From a checkpoint of a small transformer trained on Wikipedia.
Training: 1149M tokens, 8951 steps.
Each number is 128 + 24 x the weight over its row's rms, rounded and kept within 0 to 255. Layers, rows and columns count from 0. Numbers have three digits each. The size before them is the row's rms in percent of the matrix's.

# layer 5 MLP down (transposed), 3072x768, rms 0.0643, rows 1087-1152, columns 0-47
102:160119127110142113153118129097105112145133133132098128131148112126078098142092118118150141116115167130126148104138114133190114080105088122137144
100:118106146166157155146091126142124115157117129093129087110095142167116084140120119095149121135126136151145173102104152110157082113101121144090082
099:144143112185177088128151122118118124127121132117167146147125161122103151143105116130126146068139117160133093166083099130104135140147136147122176
102:162125143136122124144103127132118139117100124130090155146100143148158156094145117132141145141128088101121114136156127102110158127123122077137155
099:105144158155152126101158150134143166085105123154096106142154140111139158151142105125108158138081120124114112131123125103050097145101095119127145
100:106108106152117149115141152129170121141145128153113147144157124135095121122142155172120108112138099133161080125121113099131099122153153138092097
103:123106115121136152103097106178142086126087121099094139138088102176149135121086118104125119093095177129133102126133091131124120119132105140114083
103:146148114143136115150174096122164130133133114134116126149122136157134138116111150125088124079110136114099121104145106145110094117161154127137099
104:105098152091128145138098132112136137120083156164128138103191162151092143120114141120132090073137150171095083157140106120102126130134158153108117
097:137100098120120145135139122120145105116134147104135184128126106084090143148137131117157127121132111138116167158137132122084149107115129143125153
093:109098178101138146135144139119135151128152130096141138136143135085137071157136154159112130132086143091156109163133109135158100134182111156160110
102:122110113130141171150125161139120099122151096155111079136112188139154151131126154127138081126134149122127150174137128131193099073102111089111094
106:141166132146121119124084126157096153116099141153116143129145087108138137139157158140121146086128141140127156101102135097138167111128095094151135
090:150103117142107136097093086169210057149136077108128101159070157150108100124156143118121146122103116124115129134117166141159141119108132102155135
102:122029058084075110103096206160103073108109090113175107157165101136174131094135089136131157141147126107148142117119114111136145135169091149142153
099:129123107143126116113117149112107134077110103114137129152118152126145125113100124185171126157100059126141176136121121115168145142140179124174134
105:126119129096121113129125143119112171111128133194121120148144139096129133139133127103094114114103123133125097104116121134116134111150116102086113
101:111116149200165124118141105137092120111081144140088120121138169116115154126105114171152170123086124074136137134124115107112171105158157088124130
102:121141149127158108125113144139103142150158165135132109116129139113148123137140072129175101108129159141127115105183130140108122177080110167131106
098:134153108165115111158123121115126100117109123132151074131124124110129109157125112123120082148152160128120150139171096091156153128139115153109155
094:104142075180127111194167080142126152148083120159102116099155134161092152106076111124094120120164076144169120116149121172161171139110108116120126
100:099146127123122141144092125148124148133130105109097140088109094141155141142091079132153108092151122142126104129142136138112146127140156138119164
104:131117129134112102149117157161119138156102111142101075171130108144134109102127138111123074111113109121142082179096145149098131117112130144150168
096:110146153104123131125117151162117122107101097110132173151170141118151153156150169146143071182145113165141149142108137142122107157147153125151136
098:118113120106124164127142113109121145101115151123133150126107153119126087108134104115098107128141135156138135113097122141134071145119135172128115
103:140153144143110085106134114113128128160123170128103094159183139124123121146150133138140128112157145110128116145137153153168126126150145189174084
103:126137119139126140112133126127116092127094147136111131130112147095152132136098105150137147167112136125142106101135151106150160157085148152134141
100:155124156163150113108142112129170108111103121140137152132160128082121148145170091100145121188137081114152091129120115125141118130104144100135174
101:107100109134102123130160121124103125177126136137137100098135128158135123124106090117156108128080146091118110101116151145143143106108115140156127
101:121110165115156139139151116127102138161086094126131138121121185146104074101121137113125173082109133109108148112097090137133103128122103137136117
098:139127128118094151134130131150105114109168161173165131115118146113093151145168147081131132107188130146155132107142138154132116150105138102154136
102:085088116136134134146102121111169157126092161161138157128081115145136105107106124138143120091123141084107133129122133121138131118110134112140081
096:136117105128132121198161140141114133140133118097100160124120097148157154103143160123173145147111118144127147193198141100123109091129135086114148
099:149121146159136182159125123155118094138096171131104097098164161121156118159169144144109153136143121108147152109164112169101138112152111116131155
104:152117128095139141113109134166151168108129138104126094127106122087147108170151103130101147154168152105133121138143114089126148134117154149120106
099:163127115120121151088111102110145134171105139114087162121122096135112089132101124097135122178083099112121112145142124107141117143148091153130110
098:121162107124120122172113142098143123131106098149124160130088118162135132158161110158137159135128141123125100144158128165129117128139148138115125
097:176106165047086142130120094132123121113101121180157133137149106178134127163133152128134092137068147172129169142138140122172122133109142123157110
100:113133159160158109144122119116145144133084067099121107095145114134106148115188074116147116132157075135146145121111161117095101155109151105133051
102:138099116092127164152136123145177116137166090116166124113186112124100094132139144131165097125130112122122100076156153108135135157131143094136131
097:159141092170124125145168101122133119121098119154128100146178128175092121116103134069155083147167140161157105105155110120129149151150081088125163
094:158195178154103162169143072107188098128138114128134087103079127116150148124143095108124168141103093212097111162103091162139139076135069155145097
102:113141129146096130076148129147115096123138134153149129101167149096174121175122146131114158180161110118136095129108123168168119128127110088129105
105:095116152127125162104120151144111102107137151138124180158146111165098125098135106095161138139137114151144131113123109151078087156111121155148081
086:104109056167134137103175129087135162151092138105139100119104142149163112120136133125145113141188157114175121111114154096141117085148102116096157
098:090130166145154141092144121156142133116147152136094129131141146135129167156082140106128187139150142103123140146103112126125127117162139149115109
104:114116103144122153136120093135112075147131109165110146094090114120113149102129089137092106147117091132149135074131104059125138154103092136119148
103:133139117121149096144081129156123105105101169132169121137146103156082146144116175160073115073127117113133125121123071111140106142141159090150115
099:147087148108075138108130144087106164156142144115130140123122140111120193105106131149152107085112116138136133129115150117099136132161167096133121
102:150103139147095136114131151073126103094145146201142087119165107115129098152110119139110147105115117119110156076123082124134120112136108137121132
096:120143064172155104197134159183153127148087143118138105101120129158142158131114152130122167113119124158152127189099175177114115096132164135146132
094:099122116162154115077099151111132117161130137142096126145118127105077137161126196130166124145128123136131142092102160146146149157137151120090131
098:183132134144092116104121116109115143110116130120139101168096128123136113157140133133093127128128122157127147099113129123121124142138109144103119
097:136096140133121148113123158113118090144138135154142131113109100128098132130085118121110145148120100146140065131127124088139131139161111091126154
094:118140102134148123140131147135137135128088113140126143126122160135133134164104103119096103160143104103111148154112113104184105130140115132167143
095:111145144128131152107153146114106125122114146153153129128125129100130143141165127094157129134179119107138111133169096085091159166177130137127182
100:139145125143143147103128110118139106125089136113084125143134165153123148170132142094156133125134134131150101119102094118107161072119170128129130
098:142158149134123143168098091123145104107138092113135159162106132136147112103119172135132110158130140134117172103111126130116148117135150129123147
100:120055131113107073172122124183113121168130122144163165157119088136155159111084100158100119126110154149191161084147102101129147133135136140161133
105:142119086138115098110145136115157148137141163142119071144140131132109103106127101158151157126137152180177118125100120119127140142159135109086138
097:122166144113162154110152155117127118090153094159129101130097123112128135220131131094133086095135147085132114129111080151145136115115096140102125
102:152119124102133102135093124139118133085132107109127120128134159128134128125124174108079152187141117159115125134130170150160132118141115092151158
097:112154171136167155117144114160112130192113116147161061128156091149136078120141132117132119154154071097147148179122138121128157157114138127177144
100:106157116115085136134125128175087138143109115113119154116133119130165135105109112098082090130157127091151097116136133159119150057124110107128130
103:120102168132144134161135118124127140131140167125064160166068145124144152109132127129157165082159149148127154142111119134128151134205107160102104
100:133113124144142147150147149151110091116142108151103191104120132131142148137151112157122134092112129092124127106134130123147109145129136129139119
# layer 5 MLP up, 3072x768, rms 0.137, rows 1088-1153, columns 0-47
103:133113159110098078125129115105131150126121169074118164183115106146111130120092149145100082107138148105157144163104143121162078134103118144127138
098:154118145139121119124093111139160125125147156155141123094151101200115107135134147125128155103147130130098104137095102142133111135161116101117166
098:133152175143133105132144134160131122123135129150110097134139067132162054180140124159143157146143160068137121134191149129086088123092144106162116
098:117119118101101149165102107087137117121106094132129153130150115148127135167093121150113114120109081137156092115113153131123109109062109080052101
100:095150089130102159089128115073107132127138142171152150130126144165109100092139152152106116155131150122103131142093105128140084129136134129094148
106:124132107134113135124129189147156085128154122095133099117131115140099143085081139111131144087099124151139111129104115145071136115140168104147124
101:127099117146130141131135150116085148087114090125104106106057100159122162165105145073119095125099136114135132099117147160167096135153147104129117
103:143105106152078139132167135130160140124088163120145079132121103151083123168148133138133097102131136125131110137149122133077181089120116117154172
094:115100126127071123104082127162118166114126126110157125143154149086127122097134136152138142097159139173139129174126163123132136095098120092132161
090:130157111123135114129107140072128183154098124120104135128075108140110112116122160149172124128136134110107132167129150125110104160138088118115134
103:146108126094102097152102146106153132075128122146138113129125153140123091073152146122150125143142093147164153172133134147135131135128115151138144
103:064122109119127118142133101086102130150093167101163195111102082121134108136106116101163127122145100136140130128148111115099147136140148183151151
086:135072110152103123110150159095157148160133110151127135127139138151133078161128133122103115121156118155183125141125111109103134156147109079149120
107:156133097125077163155151132162149117135096118118116105127113177100138150147120145133140125110132156114102091118169184138157127142143120090115146
105:129148107127118137151127123132130103134116128127117126152137154140146131116131154198160150114105138108098162152120159128104068177157132143162130
100:161092115133115123141095152101096163139091150128125130108154102100139122152123100140100116144120133098133159132136143127135116145166144114116143
104:109125113114137142131126110173167121130140158137194101123111120171174143141113106144130118111101144114106133115150108105084153089104115087130156
101:110155133148134144140116121122151133131145183152117134135124094115142136172144097128115139151094112125133096094113162132135096104100112164131118
095:132124142127115146119140153151116133146128125095186138164130167123092156090095154143129121103104121136131084145086128077123109132086132144088114
097:123138116159134162136105156127092112165117127120152174204144113096136146106134104140146149125099154166097117159150120153126136162147110105130127
097:099166117145119134147167137128136143137113108138079132134124148145107114132095112124110126174123125144098143135103148105124127112144101120118165
103:134166097151139154129157132123110142093163189152147122126146092097116127148142134136173132141158121173069098146132089087106133132145116158161122
100:145083172127118134129120115196177151140138153114126112166134067130156143168124150146126118139102095171119140132084126078141142085165097147178086
097:138139125111071108199119154149109139116161111143119108153127101126173124135166083132117133136121089097132072123160129130110103113151099157160136
101:156118120119123131102086157188133106125142108118162165147114151124117110127124144137130137155130173116118115137116147115155129121116149163144095
104:100154124130120116140114128152133154086106116135143110133098147110157131143154151185116160152146127127142133109076152150098126124130100136128130
101:145122164127120133176118132110149110126115133125141151133145086127125064136134114103144142150095129110106121093116115143145125120139152144121170
100:138138133104139130137171141145112128115123096113158122149123149141140133128134128092088156151076141145143169141165131174117121141103101137092142
104:133110110106127108143138126114104133149146131147119116096115141108131136122128132140149141129154152121144097098104171160150090106124116157118094
100:149094103124154109119120110109154183142115093066087133077142200116143108183118119144138139134111107095112121100165136145129155132110154164091140
100:117239138126171189144094124083123124098109149141137150112151126129126164125089125093148120084132198141170097126125119145141124113173152113124080
096:151150100118113112141116150132102181087171155094115142147155141151129163126135150082161142138119163112127166126142103137146114133184113104102127
104:093172118144138110140193128134116146121108165115157131166165074158160106141118117128117145162094103161141138107134121129106112128143143132127126
101:094129080117137110183121163091114135141163136097167089162046109155116129144178144123128124145100148078086146139138133079139143121080111119145091
097:131112147093146089123147134166097169111138136071149157138143100125148155110108123122179162158119072149138141100121123159131143117136116136126136
101:141127127098123163110125163147176147127105086111119153100135107165127113175145127130126166108122114122124134145131093112188151152151108136132132
103:087111116092114131166107164114110119121141074149147147076143117123127146173178104129100104109121148100148128160113124107136150101129142154110163
099:130095141122127144130088109126137113165061173130143149135115077144159131159162101143079123142144107108111090126145151102126132120133160121130142
102:123145106143179138108125128114092180098140143115160120127131179171160086131097147151157136123091109095163145123102084134139153150110118157175170
090:129128148089140120125101127096065143135154141125129101109071169117130120108112133139107127119092099101131141117119086118085130125144124117163082
094:099065142097130141103139131105087085106163149152140074129139139150129127119101112099161138137124135148114141139126139105150110120129119147165141
102:143121096078113131149141082127123163161076136159102172120107152163142116115117109112084108091137161115081093120111138154150096118119144129117114
106:133145141155116123121126152116105143101147137158159114131161148136131123153086125148105105146128113176143114117109107108102141139127142094194088
084:141073175083105135136118129207172148141099121143164148161114130169131120074131177101149101108132146128156126091123116085133130118127111100110092
101:095141119111096151145149127144146123132161128113154125123160138122147150133122117157148174159101107145154104145074147138145093130155124143091133
105:137132093123126107126125116124108127077182145116140129150145114124159149119110139170052150184191136087175112138125121078100148082138134110107160
101:132119139169105126121117141109126127138128147093159144142171123143178113134103170111104071155088096135158147151126081148119091069114138124146113
099:131098162108130091125119098150133125145151128151079124127115100086147105133096157115166151150096105127097149102080104068130095133116159115113137
105:166117163149179141150128107128126128142121114157141132103172126123104087093129096107104141137175159109093127126117186114148143096102111136109128
106:206181197167162156128194139068148125163114126143143097140086097144105192140129085122114128129140135149142098123069127106171160134144155123118127
094:149084161109115106169103091129116171157116129143074157134126142118139146117137080119093156089181133139136132112133113119132097133161117136158137
092:134164065149143107156129149096097178128142137140154139104140126164139153118149097078165110140138142111092127162154133109100099128143159146122179
101:133134144092144133126134137119130118152151137153135134158129112101100077130080143119149108139112102115131119099089141121110113145099122101150125
094:143107109135105147145133116109151143152142109134079123115152133109106143111102146120152116155100104126099183173135135171151153158147155142141108
093:143113090097099113148127129150195146134148116158144144127156106120115098127155153160109067097153106145097128124155117170116139147110103131105139
103:148122096113120111132119134142121126121155126127103087133139124116142124103136168139149083144150157119117088124083107169124121124169123133115121
101:129120134121143176141155159113102122112116135150128117172109165141126121094123075135129151159116155122135158088155164108161154070125121095164128
090:123135233132114148067120148145101162127157128145123118103126147117134201131108128131154110125133162161109150131119138133107097171109146146149157
102:089117119142108105089152153114105127117140140105105124125116084135110141090126060102160118115099106132140126166162118102090128140083124110136142
099:140131155105122130144120097130139128104150144165151109111139128121131113182108111107136151127142147121123154086128102173118150115129127113129129
097:115112145116161129156118124133110129151122117111110133130105111117109125123120124108116148124160188139165121151125174130134160089145175126142131
100:150136136122124130112172129152172113155148089127156146115131113121134096142135152157134103133115109085134127109119192098153130103102132145142152
105:155145107120132132148143130104151136168114118157144128114131113166092126116148103099111126133119176126151126146046149130126165182134133175155097
105:109118141155113129111130105126105128138079135140132153137138101090164098127075118119127130128102127111110147122114118068180114104120117165075144
100:140079135134102150145159124119150138149120137108145126110122102161123103079125152131138138139140087125128171110114153162115177162141127119142120
101:148108161098122123104113120143146139168119169103127126153136166128130128098132140154120160090135173102132129141097179182169132076150088106100116